Weights of a small GPT-style language model, trained from scratch on English Wikipedia.
Size: 8 layers, width 448, 7 heads of 64 (1 for keys and values), MLP 1792 squared ReLU, vocabulary 21757, 36M parameters.
Architecture: RMSNorm before each block, rotary positions, no biases in attention or MLP, untied embeddings, normalized queries and keys, gated attention, an embedding shortcut, skips across layers, weighted sums over earlier layers, capped logits.
Training: a variant of Adam for these matrices, 341M tokens, 10831 steps.
Each number is 500 + 50 x the weight over its row's rms, rounded and kept within 0 to 999. Layers, rows and columns count from 0. Numbers have three digits each. The size before them is the row's rms in percent of the matrix's.

# layer 4 MLP down (transposed), 1792x448, rms 0.0486, rows 1425-1487, columns 224-335
101:428489558617504507487482545523511519521488551541584488401532424471526602435436492521517423437567494513547455521534469569473560512456456501528553527570531448569487476468486512407541524486586516490456517493518536515569472463490509506465566472519579377408482458430520491513454499523522588575491479467497463533650415429504503447487528482526
089:500488614460498502420499494599501455542474512475478553489446432516497465542517473462547472490452511519455398522664520515472556478489485522616491469419560435488664581494509484389488552543578510438558546539457384512555448536512488442483611492475504545419513505546478602505614486456413486464490445503540501511451509516464405428528478494533
107:540550508512501498459399432434472555494503571451435582471491470501424456441524461520490540473479565535501507514586456556564537428504561490502516455604568578490425549467502442559580490494437495564415508503503443553497464482519506441480520451501542501453604428561462559510503529510586466574557452550498473426572417510556449467562454540406
098:530592517478547619517496475487580504388542495500510565502552392552585370524560486444400535536497541563478427456518461557492460506571475497536488494520445507511527463531488439621443507498538447508556507550525486528456481508512590497523491431580376530567474515473473486509481505489344510503464395476472536514400497495536459504536552525536
093:436462499547464483466465494492470549510546472430395509426545572530468526503517516383518564535518481553512523491448456510503433560469482446461539446411631531489522519442480431557474475614449443523406542455537470537506464443522529516487479492463496522560439442478493490512527465478535430504448512468540498421576469458472589532448490595445
097:531490470472492444478553638504498500509497612511449453565539524463493581525498432501460494558433420442437580472522429454476576477559426564581574492533499488511528487621483545510533462396512484538488514477457549589527498469547402456443509467576562498490588513492490400465484513491527500474587395379596516601492486525515492491511438493572
101:498519480486499554413523610409454493492505614530525473576524526578449502439522498432487546530606487443590647478544438556513453431479445551432402550441490550515480614485506401476533575398527476429487547500460476519510565526489448492463586568472434500529488482496470508542457489518463519468540516462494521542543531505447493599500554551477
099:555436526503557511504546470538512489544492448495574523445499487548508419494486524458483496495540469503452504531432572504442595512443488462444453592385562466494508478436489520542538545485506540497441505453489509458506571504434735431521549572475566634442451511511533512531442434513502530466489492542497476504557438526483546447450399454422
097:560475564504553426447573402572519517480453475560404522453471460446515463486578469428525533537512484517451523491504471444603523449545525497575489529477462525470548553560414381454552509426506462536468485437510556503417379522437510574478523478493477582561617534441519517495597533551477472527559509471476607463411541544533482451504526506485
104:481457493490518461423509440440489597500545479481527468498375345513488532541468495446510486516520406438442454393493550521382433468462568506569495521487500513483535533515487440450601536389522538546511563507546498509487541580455463542425433506498399548514443583510516499494572526520522535501527470478463523481497571559354501486578416558475
094:460422513422455529433470493514487596590468533542545518571403523484559478504511532450548531479511384408421476555500491480548400549522436482447513525486548526446405522490449563485478547445469559436493571527435478459583449470473506515565431518489518482524462568596483506532542574598483407449485369531487447510576490550517470368530537445493
098:508480444492517496454484460533458515447432550520450490507494381461492545435523538488476457494523517494508460439556514509514473501448438433459525435568460568540546513583516574472444502464451404567533441472521396539520418495363520546572530436513435463537416545437540476509499463514473471439576507512480508489533552469458550434519542515462
096:534494490461512546510552462425539455498503479507469424632487492496557503483541496456532606441521492508464513581423474505550479455493534448535500472475556510494435462473486471536544499492553501476478521509465517450588544530381405431407442500516540599481475410498453496525492541473473575432530563556576505591452472498475515553457575447514
099:495497475537552514569472445479511470501454541540484456457564554493525494471458518536463501588536526509507554573460472464458554485483499459558489575411472487548452476524523475512521523523578503495438410472436519554550526508486613473478545445434440495512498525516462450482483474459472476537451544500545417418581538506450474500510539499545
104:497572515399574486609481520533446480442398587485468418485543517498502580506531487520535534419471451473544484559465516456493554508528475609505489428528488527520548506434463530498457502450499626461469536492386421588432429575498523479478460562584510433436484524484547525499590399514513523531552497481539445591382535471533506486522476441433
103:514567537528539531474550506535619532414490437548472483473505571543458427445454461432408523499506494583424460439509391539583460515559476516445508526567515478477524481501478600491538570503411552449503521482536426467529536528549547417426380502492450471598455468566521554423552470447559483531553463482542504481593536533507585526443541571480
103:519508436507503468509425532530535439483516572622498528614450460414482513557514533504534573499507525488470484547539455476459479477497561520487438533473479523443574422537498480519568456469472463496423598461546418507488517463489518504410532496533468464417529494384451494578562610505568520551506531430509518502523517593532511466555489428485
098:571510461536530526522499419563509575463546506461508488522585585448475513446517497513479438481526452538545462564395468433499497516485508440480465517480493558526581486434527458438532523471418481460530503486524540602488443495514567444535457516455504544512459460482519421519499511580644512480573548536451597548537512560583436480506577520571
093:585563496463543466491507426468562442460611543539487481449610402510526496502499488564520378462438477537507411458591469560445428578610563471560495482530456515559449448594525550553465499499510530498488498509458419462456541516391516557528496421503542461545518484525483517503519450440515526514488527511525554407563557504477517588508622442495
104:550492581524527502438516438512511397535482558542547564539553438485487493536415506576568497550471467500497553443546456563561490447519549467402492471573459489480527497456521552463444425518526582536382486481414348464475523481527496565488485425603469462480613472511469523472504432512545517537530613553458557448567446433536553631500551453422
107:492594549596491560435372443484479446607523497537498528503402494547515540438550508492459608525487529415479456401501561529447517460394507486414508490450395522452555461502531560428561527473443558550497447386541552466457528459442537494496481530424467352424454500558660505532499561521586571471468507510563483499459478457521557580579577422559
093:494427439467553464574487528538496603455537545554404528471468394585578464504536493414519482462426538492591516475519535440490502508474469500493588519512512517503451510553478542556415574438519503492513549531469440437515467559527695543478496528496504583574474597468505526468556478415508512478516504467536489538484481504476467438491512497471
095:574538468501485493530528460574396575383420467494520558466586524482521469503491562480537480498385467508413558531501521515476469486520441469451557565460553569548477462505552531543370515486533563572485446511571560438432534545407555574642586535450482506489536491557525468533511483515621411515544615469530466586548528530535499549451487495568
098:575502588472491429519484400514512594578410481556494510587577477505494556406503582513530440482547530422414458494507452521409546496449474503430495445481507453506497491473534486544480436565474511536551520459408453539599522492482542633465624425453524429513533537499631477431545537516569630527435577589530552460534536440603537503530453550410
097:476464539511381549452486500418498571526481546485494494465520527490488539543449463449518509525480433513514525572480549465506506496576491536491397495433613463398474508519492526373494470486463532487446512496529496496469377526482570516492459482494531494530484469549561437480527488484418547447477562485439457481513536613467552472405355574605
108:486503512536463547532492500508486546482517522484552464483602602457458494469470430499467497488528510529475483511477482495505545506497574514457494507531464497466436541430541533442557493499558705555555576477426493519576465452464541538566587487458454550446531426530443456481521461468500522530380442502552479442404544586529465510394517564467
084:406470479461494497536543589468481528421535487522471500613508488502507528533503541497512518456486531489484571536526515518447481576548481460539473479490563421426618526526502556491602540447453506450514466476438525461482554491530719527464522450474536558468511523467570524469511445540517513481556511543485506519485489557526495506413497472560
102:514481581487440491456427468495570500534427470498498521453508471489565598429452494440400544518472619558513535482494571449505557552488472483565576599523541523519495402531454529452517494460642454519504509548508443420477445535375516567520461491483532483487506558488476429413504477511479478545476502576503511488606477581499555508475514497474
107:503419559489563520386479490602462426435530515514465488482467480486480536496543567437484474515544569533497484498423516499415409484460556502488479393470496564389497494433500589569533464525419459442438506499543520615402505578526566438553486492473560485506553546468559447474554537464411545527469432571500536493437459459483428487495413461447
109:561456545499435540573526490438538573467522552527548582454449430562468510502475485486479451489528521483565443491483448485505518557426500532575533492463564457482459540558512460416554517528545504478532364450607458525567433593408391447619489474413498391484441570552548416461531424530450532485579469481415533420473472450613490495435422576523
094:514392472440434523536519443502555507532478530471493555410509319452396534453576490577497574519560473438552522486655502453448510440539473442597534474501606575454423511527471584503526557469499508578539533524552472489514501527486562511532472475438496487460565596528526525526564452498516517527480483517513529494450533455470468420554490557448
096:555518448489413529511468452464529488485492507556460552486491419483525492444534486515535585634523506544502536473507489452564475580509446529517509425414555538487550453485526508538523480520436481524563451451475559598449525476444406520521423443451489563436506467410445530367591512466494531541445556472515530460480499478489502524493439522530
103:442558539477520555491431429495451556497439454492494490504476453439460541491506441494568570475467477608509469500495488532483543467503516419474445525494539540475550483467480474542491510516477455551501447467479496473521492493555628568476552540451565490528626499437567549461508599473508436483451574408414461444473503434433509558524411469396
100:506530421528477574572527493515482479478487459510602503492491375518487531546520635422554576622575408405528440421422459477560599481580520465537421487498553504479450488479502524443608481465508469495475448490479438453507441468474425573503475484487530408440500492466487518502489454515460399484516565474521473535546487513343555458566556467427
100:512646474580493541420420534482478459512548527592537587555426551516564506529473519480500600492500482440424523531501441496536425421490460563502639592582423507554518471476472524489436518471521450485530432495567459494441460506397511527469478519478534488545509601570543506543495524521463518446591463550506493573399542480471569454421517494500
099:569467436428511439399445517549512499502426546542584487478473525480524483446523506515416577512469465488481533500450503482520523487515480446463567535437513578438408607456449509489441461533482558474478593381502556544472484530537434510491394608542588516386452508496484607447464518459471494538480474534484390447515584523512621486557432539470
109:522478515470543474400454597550489566495473421442465619440607508542496558507450481562482487538532526508444430418522475564412432538479448436555481549447513438526491479462523541428467512462451449513505593499648478562494455530495450475548483566455577528455518558455484518466588424407530460557389492528458424550367614475504562438559477481461
093:511597385506548500510511553431489570559539452505512506447495493549474543540522547510578483506407403486550537564554523534540433454504451476564645544551486433531373485481482402454491499462458477477505533498494435497558514518514569490553542480486458477455552514545531494557519449510548458446508413476463503631463548634457451594434530481481
108:494483535431561422495517472584491486488520516441456462599589400591470451570569562528592524397487589508496517514518501443471561517479492484422585515485536488520575566567518562482510414466501531499497552566490502486524487494453459495405557433529441453585509554538481524455522448520476536530573509510501551590579387510503501484436509620573
095:473495544592499491522384493415574538554580520544412524469477495544477442532485538530525482462491519488538519523513396384430574487510463522518450490477574580416502549583541498438596531368522479518445457475495539450482561495459557630442515473410502464527487538458518538581464555470502470561516527528482468501448625502485546508505511517530
095:469514587462430443554486354567493529570509472572529515486491506523530565587644438459537486533455487477381473374542535608575561462498512506400528460480489530593524474438589460482494539578591494511537524492574526517526485599536596377448479511520504443576530559501380522491381439449462565489514544581491485483497534414610326494479481611482
091:522482603484428507546468553500519493450510527466496473468546524587461551549553393495500538550506507454495541570431508490474521563548467469562602585496508463477330551520546405446464454465430491535540566499616404515552523551485507543527480411515535509537551487524549517457529513438535438475463419530482425513422431515538493561531503486569
102:515545482539519437460470517452582520459469407512520533579579523576476581448514480415504475487530595555590530466533429603605477589551407505429519442446458474542454473452482457567528425476532516476563392582524513535548524483557584537500428482533538614486496438519473535549463530381468471526462467539558434573478520491467486583513384544494
098:578581493463521546500483531517451554518559503490547403428549463608561535499572606439575529508488618469458520512465456499540450428480535496516558483518426485510458515474554570462497499395587511550477393466520535473557555519456586498450440469548500506466526530443535438555543545572442446502594472558602472503497531522560477462491504562563
098:483474516557554512585421481484537462498540512511498547552562474470521545607465393428461540446534533472546540512524483485488553503533546496525490536453527539526451512475433580522524542464482557464444382452521497471460450435503543632484501462639501545526496413469532546617535552484476473485497481594551442460484517502419438551497552507553
108:518547462403607525443440496461605477422479507522458564497422548509498499534547522468542492439512477581545469453543374534535529537601398516462438511454472529506454535482483488461459475486595511568472391527558459516577470511525424463498519448573435530572434576550453439537469538421463458497442492561433498467538527479592476498500468462480
105:517469457470445473466464453450475453391513532527433594504546404479489489563492529477534537465510348480421485506530533479470534451483473508494469466530582462570326470510531531497501467297529438552520466512391516576402476553529410526524413542435395442442476497547504489504471446493425569530490528483491460489555399481513507494467487506526
107:461535449401558547485515480477451553524427509355523568517531479532501438371480566459454522496567464482599523484508457482476463482601500475586432464475465589539472541514458580501432572525516577548536502475555494614521499420449396445550508483488504471511595548506526514454536585524464545540549487516558529530484496508432581606445494588496
104:446527464499427566522510564497528419506491387570559477532429564416468511493471426532517524443473520520472562491545525503487434557435484444469520502569485603493559459446469422452568419496458466516441452421546488525492546420519560528480448589463577574512472521428509522524496529527519537583429593470563472561506545511535525588492491468481
110:394432513393402445430543458583471531491597452501496655635551442481546389470461567531472490522510470447520509480547445509568522474554480520569567556511525573510453430512456597464509581481543552499455549530582544413528531566479509469535408442506526463493382528415554504580440371484473464468489506502562481491478512456477419501468440397526
095:531529578471519453574504505381506470391510527514543540511569566485417550505541449533446456492446480574569521448511530553591565551448438511479441534511461527553469586502511511542547377470498486491483518490490434519541477497581667426546498504551572409466545419552454525557529437491496550497485456473537530487502545543442456517479495509540
099:476444524545441522461555474455540499458410528473458426534495602455473541524487486500469516553526495527475508535397499469483523511502423495456449566469520554450543549531529435458514437435531495484545511551521519573401555538519602399515523473474576513536482411545400624491501510507475593506463592450432528422509561533564415462493460603560
100:539559508462589518576489458460441503539505555527465517445588472513462527559531438490540437479504471519517582540474573497548551538568536443508567449530513476431524608504506484540521569566557457539424494489468476537503380610530527538498489518608447435434417492437509543485590545501539473543439425341376522380499505510381462444463519458550
097:471434495527496503479436655451502494437525551534361418545544556612491498551519539507459448493499459484520524501467607528428500495476473484472527481519535573563450505551452575532562512488470539452453552478539487466506526480450737484519529521488500543490523448515478512575503555578512416487544540442554490460494537519407494562502509503516
099:485451630525476528509519533494532417519521554538446561508429424516478498502534457465561587603610529557485384484508495507496486484480504516489507601495591533559498511446431482581504453563645518415545503483487431430551549549449427390452453490423489471554486503496528489495553521456517561614492550495514488503498400407443636478468456522589
102:446515557454464379491514515515457435466491486479530486553533504494464503490586461485465577525485531535511505497459521465534475456573468479537529513499557497553454526420393484471453516491539467515484575442501515501568556503548572492504440544513566440541495475496451566495533490486532485503509495575451474449597536492386524560658504532573
094:493479493404494475527577393417440545520411526582562486461531565546517576515514558498530453470538512454554482578506442528522424515489464527459544555425532452491621444515584566536469534392465470454514483442460523552536477567514462633398522489399587461489506477481552445522550471475508562471473459560514559431496573414580504538512534486460
097:544441604410487552611530477541459573522485464463489487464490449442439421441513501581366425485499436550499517518484519445424451518539554592417481517468395516496495517531533470534501540470448551551437454510495532501457585573406498429501436535458475415453508490449490523570533497551497524554492490523452499446567452503497464515493518516477
103:428464422514458523355452519541464518475499477507505518466446533524570558497441426525555513554423513416523470444467442513542494443448412474521502570458564523449523567526511525500485541448528457511531459519486356455533427550487552439557486500491413467464521543530547470587443535497540474478491558526552494512487524435552573419426437494543
097:512500484446526458523536489411478544491445571477474507500454487424497487508586464456523449501362568371435502547540442424474596584499428458444550468387534481575449467454460542534478534464512535500492497479484537439523497540533504570560633479492504487370512418499537477544509454539467416586551454476477498605515511375523482498545405613509
098:567549535435496437518666484514498510414450505419515456466499677539396462565557479445463520516423489547503503443463485465427463477432459505526498561499472604469402601514497429572484486513461493477499485555493526499464521593532586475494589490414468477452520456431448528444534473494533485496455486528618518486471515419493537480533508588601
110:523446518456576502534492528500524542508497524484482532484521560462555359606574438428497551513567552489509502441436554477487497532458537579418523550474486567403585531476526466491502486538444577485405472566535568469540514443504375468523533578490461546463448552485483516559420510650518419482541485432448549468459509499487552532458491518557
096:512524432454550539474562460422553493461448511454408427501477502523562546579488552455504442472524461600479519477395490621533487486493560535543566423452502602429491577521529384533543547548503601485490604545450524489461465554500498460420531522511502482569479436475491508545515415544517507485414518515537460553592622471455532466497392487524
# layer 4 MLP up, 1792x448, rms 0.0537, rows 1426-1487, columns 224-335
084:398588414498450521513395430505523378447490525449561422513457507470424491477487522550500563510624441543425560512506522452482510487544445429406468446530519555570553493531480528478445496490435469531508497469334531567545517484494406485539586555501536480452450534606486489454418497450576505476427595518445463532500499420478482429516507413483
105:504617503399546497552502520498525498513421500535459506458516554469469522496578531460434610537487484540541566437523527555507434456561527519515564503502442532451494546380514493428485563455516503518573455527538503474417516542537404521480484584504489569492502483500469444555493431535458479590504524501464429467455474476512452566422465449413
097:505513561491546612497495511387492531461440510554496450503534440577520474373468523472464496438451517479414506579466458567532466545532580466521504517442515414517507509628535568457536507566467546493474482504504519479538415498480490533542519434557499587505477574440440474502505452497555489491512557387533478591454517524586549461491530413462
091:548552456524506538482463478437497420450531465436595432456436511519583539511463476519492582428542486578461498578411518496454493556509532594454569440492541530529536508508561463514510462493426541431429482531522538567552435456554500488443451495499549488556526501558448473451559543542514529452546568429462508484520461474539586475441491536367
093:520449499577551439427406493434440476491487441627472541528542473581431565438453650513587549459536492421522585537551463445515465446520540515568637510486497472487552482505481466475449416422534466465474477470578527558418531444547414451483546495565512534455445457489425499555513559541487516495507480447433405538518484451491508549503453569482
098:554574500474476491527467472485591474548553573559550508487483498443558503574487585458549499529541509454561547524455450496566446505451458531485609567573474515594495467552441515512465546538542564506470505498456524502536516483605449542475489508527448414474493609374411467636515441483516416557556492405386466484460494547617452509496503518538
106:529549475510571488559469431461446515585522522491461593450548469543458415425525501514434524431491463554605533486448464543484530526503520528560508523566532501431464447421569490423511490488532510477563487527608590465590571484512500535465528426545432543568550406440477452536535517451512484551490476578408436553588480483425560569398471445464
101:477508516405556431412457504487507486420440401536491479513486518529517593518575559587464520448524493475485506486503478461557493535509534485470489474491519471520529509559473429479443485481511459451478492550473448514554436399508427418599663422488510512569459506515487491557544463538560547535530618523491499496423454473541537474497449593548
107:402530562447497494499469481374490493549520394413494463524529368473590593479501531469538491402539459545551564435462446547589434455500555533569472501482506453502516511593569478515457495468442461515565447502571438479501504481517473543433538470394475508493446531539492511549477476558515543597489603436447573534550414620550469422391535519440
089:459474482456479562454522453505523482519548517455508587482397512444502559469502435463504594536456543532498493554497544469534462504515560482456534523512416476571472552479581518449472523577553509467483425528594529535539447449411462497476449618519500546575550484464505457498406508481512492453496511439528476445439489434566469574515527498591
096:426525486497451460493490485582497502460445624559512405557564535533462539525536498588411448497529465542541445492575537573550525539487477404590513558471535471464488461499407488462442447569480472476464505573418446462476535537474484562607530491560469421525496429483527434482526499556512517443519551471511450461531476443503581509546441411451
091:507553563496396450491602482488465459442510392495514417548548524465505478397520518587455482504536440508458487557501513480527575420456487440420435447503585564557445419448482452449484550549500463500455587486521517460491549473451446507548509558530593499467492526432538497532473512477436457544553561572449449529424436502481476516497490514447
102:520477597430521611499516486517480381501488477534566461542526507527545499508510485547479519539499481567594573505427494498555554543529489569559461499466465489473457569459507420545486562530515455508464474538537445538572491456513506515494531531535447541577443507483547430512396507418418629533418461598532512495525459448574522593465483515495
103:429555446532655517580455423472415472622497545455555473523493462480555614571450513504508481571449465517503587511491585458499479453496505522495427566542564489504454504448493450521425503560426536525487493512427448537469438510445492534533499580471463508537455456503581456520461605515555598492493445409421462528491490535462575507425494445411
108:515594511528432481477431461517490532591452492501491480464544413441556513528494430488559489532469597642518499488450447545518510418460354548495471480484564488495490480523479479521518529510506592410556501591562554483472520527441477565520509563507556522518548531406452445490473454508509405531447541497603491499515517518512531497469498512444
108:521528463506464443430390531452525460504519519516550454551550487464416471476570513455553592521518513381471475518462507496453441523547563441514495632554501535449452503454481419483533527513496499443525502537492516459470637546596469597544489548487422485507548435423491444531408558548541537504598520546413535483561492458553461468470447421437
098:505534546545516580507497450508503516522569470557449492471506512500517529523505482501472500520505517450493508383438443388535573453502445535576498376539512520505492485550576502515553482489530538504425589550443489442496503455549421571494510471446466490504523528442545447572443506468432459488466556522503476498457477619479568546438482581399
092:524586556531499521532449521526505510429482428587509472431608592506535469485418537483437488492474488587504525599383480524494561487529439584425393405631508478458443504424563519451518410554481417439503554513426434384462491515592382496478520573496495555551573450525517487512422497551503439582545514525427458528454484498502504500535521526444
098:432479464485497477510563471536560464563518530444486553502537541511486584475424582505460480500552491482530532496514417518579557481495489558476550538566459450587530496438548484519530502509524504463402545484545566509562529549499459484516478480488530508512428452454529471550486474554489409567457534558449427487530447574505457544488535445551
105:436480552517498491547442507485484461445603497560546465466417431484556510562557527431511488434477510485499519619487568481520481578564511514538495546505499506538556495505542560511636482549503616513484506568536452461510465510424452417481494538529454487509504432404462453419498465591491526561442532515471491641501435609451441442468512496518
097:502529478448554459506506419539525338468462425588443568534427506601475435495495520564508476436472581542525559541461495536510540479506470554568557531486577555536494488508443491528426554572582453502433498517513514504519488504435514594570530460500611534531514580502425503498532549373508532519544552439476531431536536503471472491465501521445
093:530572546525467467486417472480434456540489501602489497494472422600525448469429554467461511502564511478410506561400458412499503538522417589505578511504463466454474429453445485476489557641531553500491498450486524491490572489540451546499526497462545443471510504369534498511489493474487485419566481468516483465493505503410534601491434542503
092:430586534497515582464518490560442449523626461516454447477419493455595542508537542507498546474580540553462562503490534477607457621587508517527526533561501569502508550421421528493423543528530463427580542514518529523461580431441446562599505540498534520491504372446488463418465444498591401467529522439344452508460481485535552501523482419459
095:481543559445421449475528468640506474508487475497476559503539481528533488540656614452446455500561497612601473506491539494405495454505541515553493485530508509473423565441526461564539531589515440512588523456461454496465547396483450542470457457546439462452509528518480490456482494573504444565489458414417445471486463422461549589511502502499
110:522532443518526499519434489541498435535534465470575534547407493441537474477491540468506546477512537520538447412405452440478456421515570514545531553518538487513516527504572483492557346408453476565652551507490448440451601432512498470470502505562443538504413484551427445445530469483378432512423462447493491528590501515535549472404529550487
092:496556482521509504434533508529511314458428492548540396492408481482554495564490516522426571515506554492479442512483464494472520485494478533467550558504436535531435544501535281493419510486532521479593482474573582579470456480516506446443518542497418435608420460544410464410453541501511538487469411538518556407512502447485500601512469541532
099:504559505518497501530445483434489546627413532569456511572558495451527483505564399515562418461424411458488563504561470451490517563494527448443490452554479456481498439478522457559462453504468463519460503552465509437477449451605429489445444520408435610557442544401451483473486461552513533628518506526475518503520472471537496508410512446464
112:535556583442535510535591489532452505505449437484472484499464547376533470479504514514519534540440461513493423444523464536515440453496540483573510488519541458603490544496479504518500525494480513478469491527456530456467441567585476497512484507475548568540505507580565434413518534531476465473571512529471546442508466603528582449527382555519
116:529496458469475559463520485519539537551550493595497507497556549508552484373540507545569608497480423549507393526475469576468496466445453468452471489471528430537564532479499422492444562593617504530518460531453494491463484510478502432431497533577449610537503568533529510386552528506505416562586566526481549544579460575571464477487507441482
093:588566577497556523475454485538521531441461543463590539530501488515446531537432561464537579498502513555471495542506503585476580478466534479476454445528597408501599459570542418412492538562572501487547576554464464395456532507543477496593547492375561484419458525549475495546432453507547533557519534487494470398551462422556595418448504525485
093:515532478491562447458526463530565526513487401430462543473537572511509534542494622548500421522580472506508474544454521457516525479557544477535441443551533486511458506575467498510405550432485586472452534475457473518511505423527464447557530418441440524483404539500447482571558502592525592570530524427496482507491422463400601483468491452547
105:494569595460533433592454506453483510507492417440471429491471512541529498494405509457472404427474567447507509463472545490587467516560460545481538485512410508463503465615474494561485492571546569565483561625446520439503383381479480475399532467415517517513451555480459476422468472560534483468485501457535556505458498573496492466382507569417
100:549459456525500535581567438513474436582541492575447465478543495478575551556456586554438537487452450502513526464546548548491427590498494540547433461440411465495465469620466451453480449580445487513558415525483576501541451459593510503533501423481499492505538542451525512490478480420471513486420492525603515486463469526628569595413515610493
100:400474512467535445437521480587410466513544455479523521514560479469482478474568538516562502470526524509492486628492573452487509510520519489523563495599530474479529491493457507505474543468423623430568560485484496474428511503491507450512525550528444486526466499442480527452531589549573465583451412566498446451474471473515538496501455442506
096:435485518522449489477505458453523477498552481432551554560482516513529557481448551508404491403447484487542512494427529497544525529486583464552482455554448480519438472502488475556528530610588437445485449484434533479501522417491361439516532487407471492453440462531485521528489584537573481551542602535467463415526502461534568447453512479516
111:448555493478436415539431509514478449506482577509511458525443501423452604472566455463461454487539489476476494507498541487560512474534404439562472494419487454541495502432532534538432476463473511435494587587550518551576467530524445513420480578544510488491437494467458400479453501437467390489464476515497517637420471495451567535492494602396
095:523513573506496439538402430561507523578573525488424553473530502460518483483500575543487457520486455434421457444438507574439441456440465520502573471478509582603486467449527470478384450571542448571490360504342425600479554443461503547424517426492516487516416422524589515482490433461472567513474571458489430555522503475578550505518584581470
115:463525554435456484518498515450539459574524460502501440498564508531489495460459619443559605542450595437529521450530546565597481467464545457484457481442560513489485478455444446455515453393411501495540447442574488490535500545511467500557499458486428421446513503463496470483507392588568513446413554530508493450541419540581432483520506628471
092:430592529505495521598425460554589491556457400472504467561479451564510509485501520500419489495501440508588466524459511485438411463544375529522507495563515432480507521512518525450521487561542448492476534568443509520463531583415474557484559561490519485454574518589457498543467440365542350464546523486510507523600494555558551465429520585499
096:497584492450469493536490483587378507520451517464490519508488465442503464509585496571473537491572624425465467554536467420518503502523532527395516504457459496633481446606498500419572489672598472512559451530512428447456600457565514464556566503586522492541520412457551518515573485609524520413583498467515448542497519441547456534487410369525
093:519530573502490460495510414575574459468609403510563545532450519569441504521548531375405467440483442460488463463403436604565539490578505442480418546517572555524546500452521404473457527531510422453432481540524490576512450567474506485413606515505457382607539464544519492477524460553616500454424497537519609544534454522515476494565500490500
099:557439612542507602458501486516587514480441501461508573478540609527510473471470512553572552495600577533446459527492430533422515564479506458463479439534486441480445493490464486461451511500572634430563430508482508521440456478484506427501513494476494518443535503474477524419517574539555408539493448508554499533561514414434516498458451496484
098:481639539487441479536453483394553511490545523428487479475490488531511445453485517532560561565526550480547445545522568475383473478535418497521517570479482450445591531554481521451519370478371471519522457488436418515509457494519518516411543493500514632556493490503608462591456492413509535428503465475475516508526528585483585590519457397389
092:524480545556539548522581505493561448443576493451445419515457485503535454479513528509581571417473564506570567562456459471457482452459512454489509646466503487459542435587503487458495480477453436453409544525452475533571426514550458450433452587516543519520480522519488508401506548529470493517364498542479488428531540592548497478530521478509
112:540461463504463588535480473534550435508445575506539482542469496519556446378525489527512433527548628549473507420504465502529568554472402434549494563473529470555424519569482511450491495560483588466406476581423509447541497455494494606509558392536486450549546523413413424493528540418450412578381460457475525604513485520487563468426492488445
106:528516525477506527445529416489411520499493436393446493528496506492545506597524483458552589425457529495466470424512561519539609588562439574533413481553513510597437557593535511479584583528506505460552502508544513375380557463527479482468444536518432482509498494557446489587506494539453496513573550539468509488547520560434529486402491557509
113:538483444505629446511453470534483533433522491548415384484521517469521546479518526564380576466527395594471474494515525438509492488540510543518517399457520509518568410536529487442478493517503474566527397506457411445495541439498493550413517489542567518476418475587521492473476475464528458475526557550568566513469481491562520508489500516482
101:453461508511528592436456489509536484478550525531548510465479459540492448493532576582499524521564500551473481497432481558443389603530533497520619559525550433555608512515473453522475436485520499447453404555398473513487582514538470472512493534442560528542602488550515471592471405483560517521537506488456558498594488448470471558467436514447
116:424474510485505569605474433509448455484460500446477544566478489449453584488424546342538577433482438558511546469547412458611482454531434496471445447490524485474487543569499570494513460440364570464542495428626496521500532486573513455450475477556531493513402403429595517547471437531579398455547613467521549499639489473476504483573466572485
096:563529582477472567460500483398510484503534443544542532464513477631470497506480496548410510496559530477532433517557414518436538474482526409558472477517523544455417490533514554442466487495425506499496516463434493431447585485448499447563519560490514433478534539496428496408531441495444452504454426443501464516489493367470519559526455517477
098:471510551507562431584444484499568396503496488529440522500523489562440511394481613493494417499531531493474502537457491471495480547610429618552508462622459396466495538444474485455485501501538548481494520431542466490461553515513449495512505472485544418510498625497488481575471481572496479416528464380422466480465501488447552510550474552466
097:445477553496561504493418520413520479590550469434455461497457474486595482486514415535407406495542587476531519496369516475591465534480491536424599429443449433450471568422585461517560485492562532454433476459488450509475425485351477553515499527543485512467436523449446472649420498528517413505501606488502477499547491474480481577485469461455
107:444510533457441524517442498520511477527483420498395549499506541555602483481483548572482513450518515430441571563491516430504491596535497510538550536490565503600450445555438535570587524585569536516535535508609567413509528460396508556525575517523499563518513400377523490472489571532449528512491457579433354497536495504570539573469449454419
095:515575609498512546501449492549517472554526528535441553607445419488522419560544463597441455443510508550430480519420535543479450581488461491484496537563450437431632524466474513444466472601600509549522463439463495442633556397448458382554498506478474478486430579538460439578516563503578439470498436403454504432528495506485588568535458472417
104:474495516409464548501475502518523368627602463537479517618432544516512539515469484549537464504454548561503580427486448471597463427442480531500473472517451445617534488509501487497513484502514573468512508573481503432530477466468457461547463576444419573385378547472545486424450429392518383450526445515485516575503491580516522549447453482492
092:485465564471455588376585489486476437538486449454560538586482495366557511432451532562551550497496550493517520538518484449480510543459488500553545551509458602521501494486520467577498510481464603475508464478496530525523500474472492463484612572524460529467465529469501499517531444568545481561430506607550541456527479522535456486534491473448
094:486575465459463492495494499612425495431577485642467512420475489561471544394486505472484470476590495476553544421496535489563461541513521537554461561474508444558545528575463539426443488552499569536546441515453491440526562516523512490571453539546549541565584496410504515492481472582489472459519421553516464610496514479503587478410364392470
103:428463418483551521582557496584532515452546470464559529464516479558622476499554526524528474556492505489505543438544446555456540515521390488471510527587493523483517490437556515506534478509446463513518448521440409535472525512534411547548456496552531490503539511488517404519501543525493428530415522513528393562513485517533525524577495420408
097:544538503541507511528495520401443531566560411539485513419411538481511559513466424467514468477486531544539559551490516518528485531499478434542444520502546593475461491564477561420516406574454477488482499464507492460553542458479358549500472514527530615473433428495486492466536470557605452561536508510342468532518477505496525480440506495410
100:495470536473503494503496493455511352528567489438609460505448483554427572486432522500424525472477569491448456565482500462432535508506474417538485497527483460544449495496488496472486480525532601612615549505398428491493543517557482582411597539491532477502491554402454463535499528520457486453541503534562462466424504532483570529546483495519
111:484546613524562435595525522481452603478498578485535522556538472471496537471497443626449502520428514541470554428557553455478490567489557481576473495494510498503550407438528519415535575464536451492504489541577491506418492554528410452429512451479563563571587443456531483476511535442467568574464482556489501464492438490450503493527514467541
095:476474541512560420526481475536462542579483398466613540529518472486510514523489504535490564321512473434480559526482532551495393466524464555474503443543567550548571454453493503540617542544489492502550476597532491511572457431505397474506516511504442471487516517537469522501418603551468406475531524449536463508536477491563604425414453530498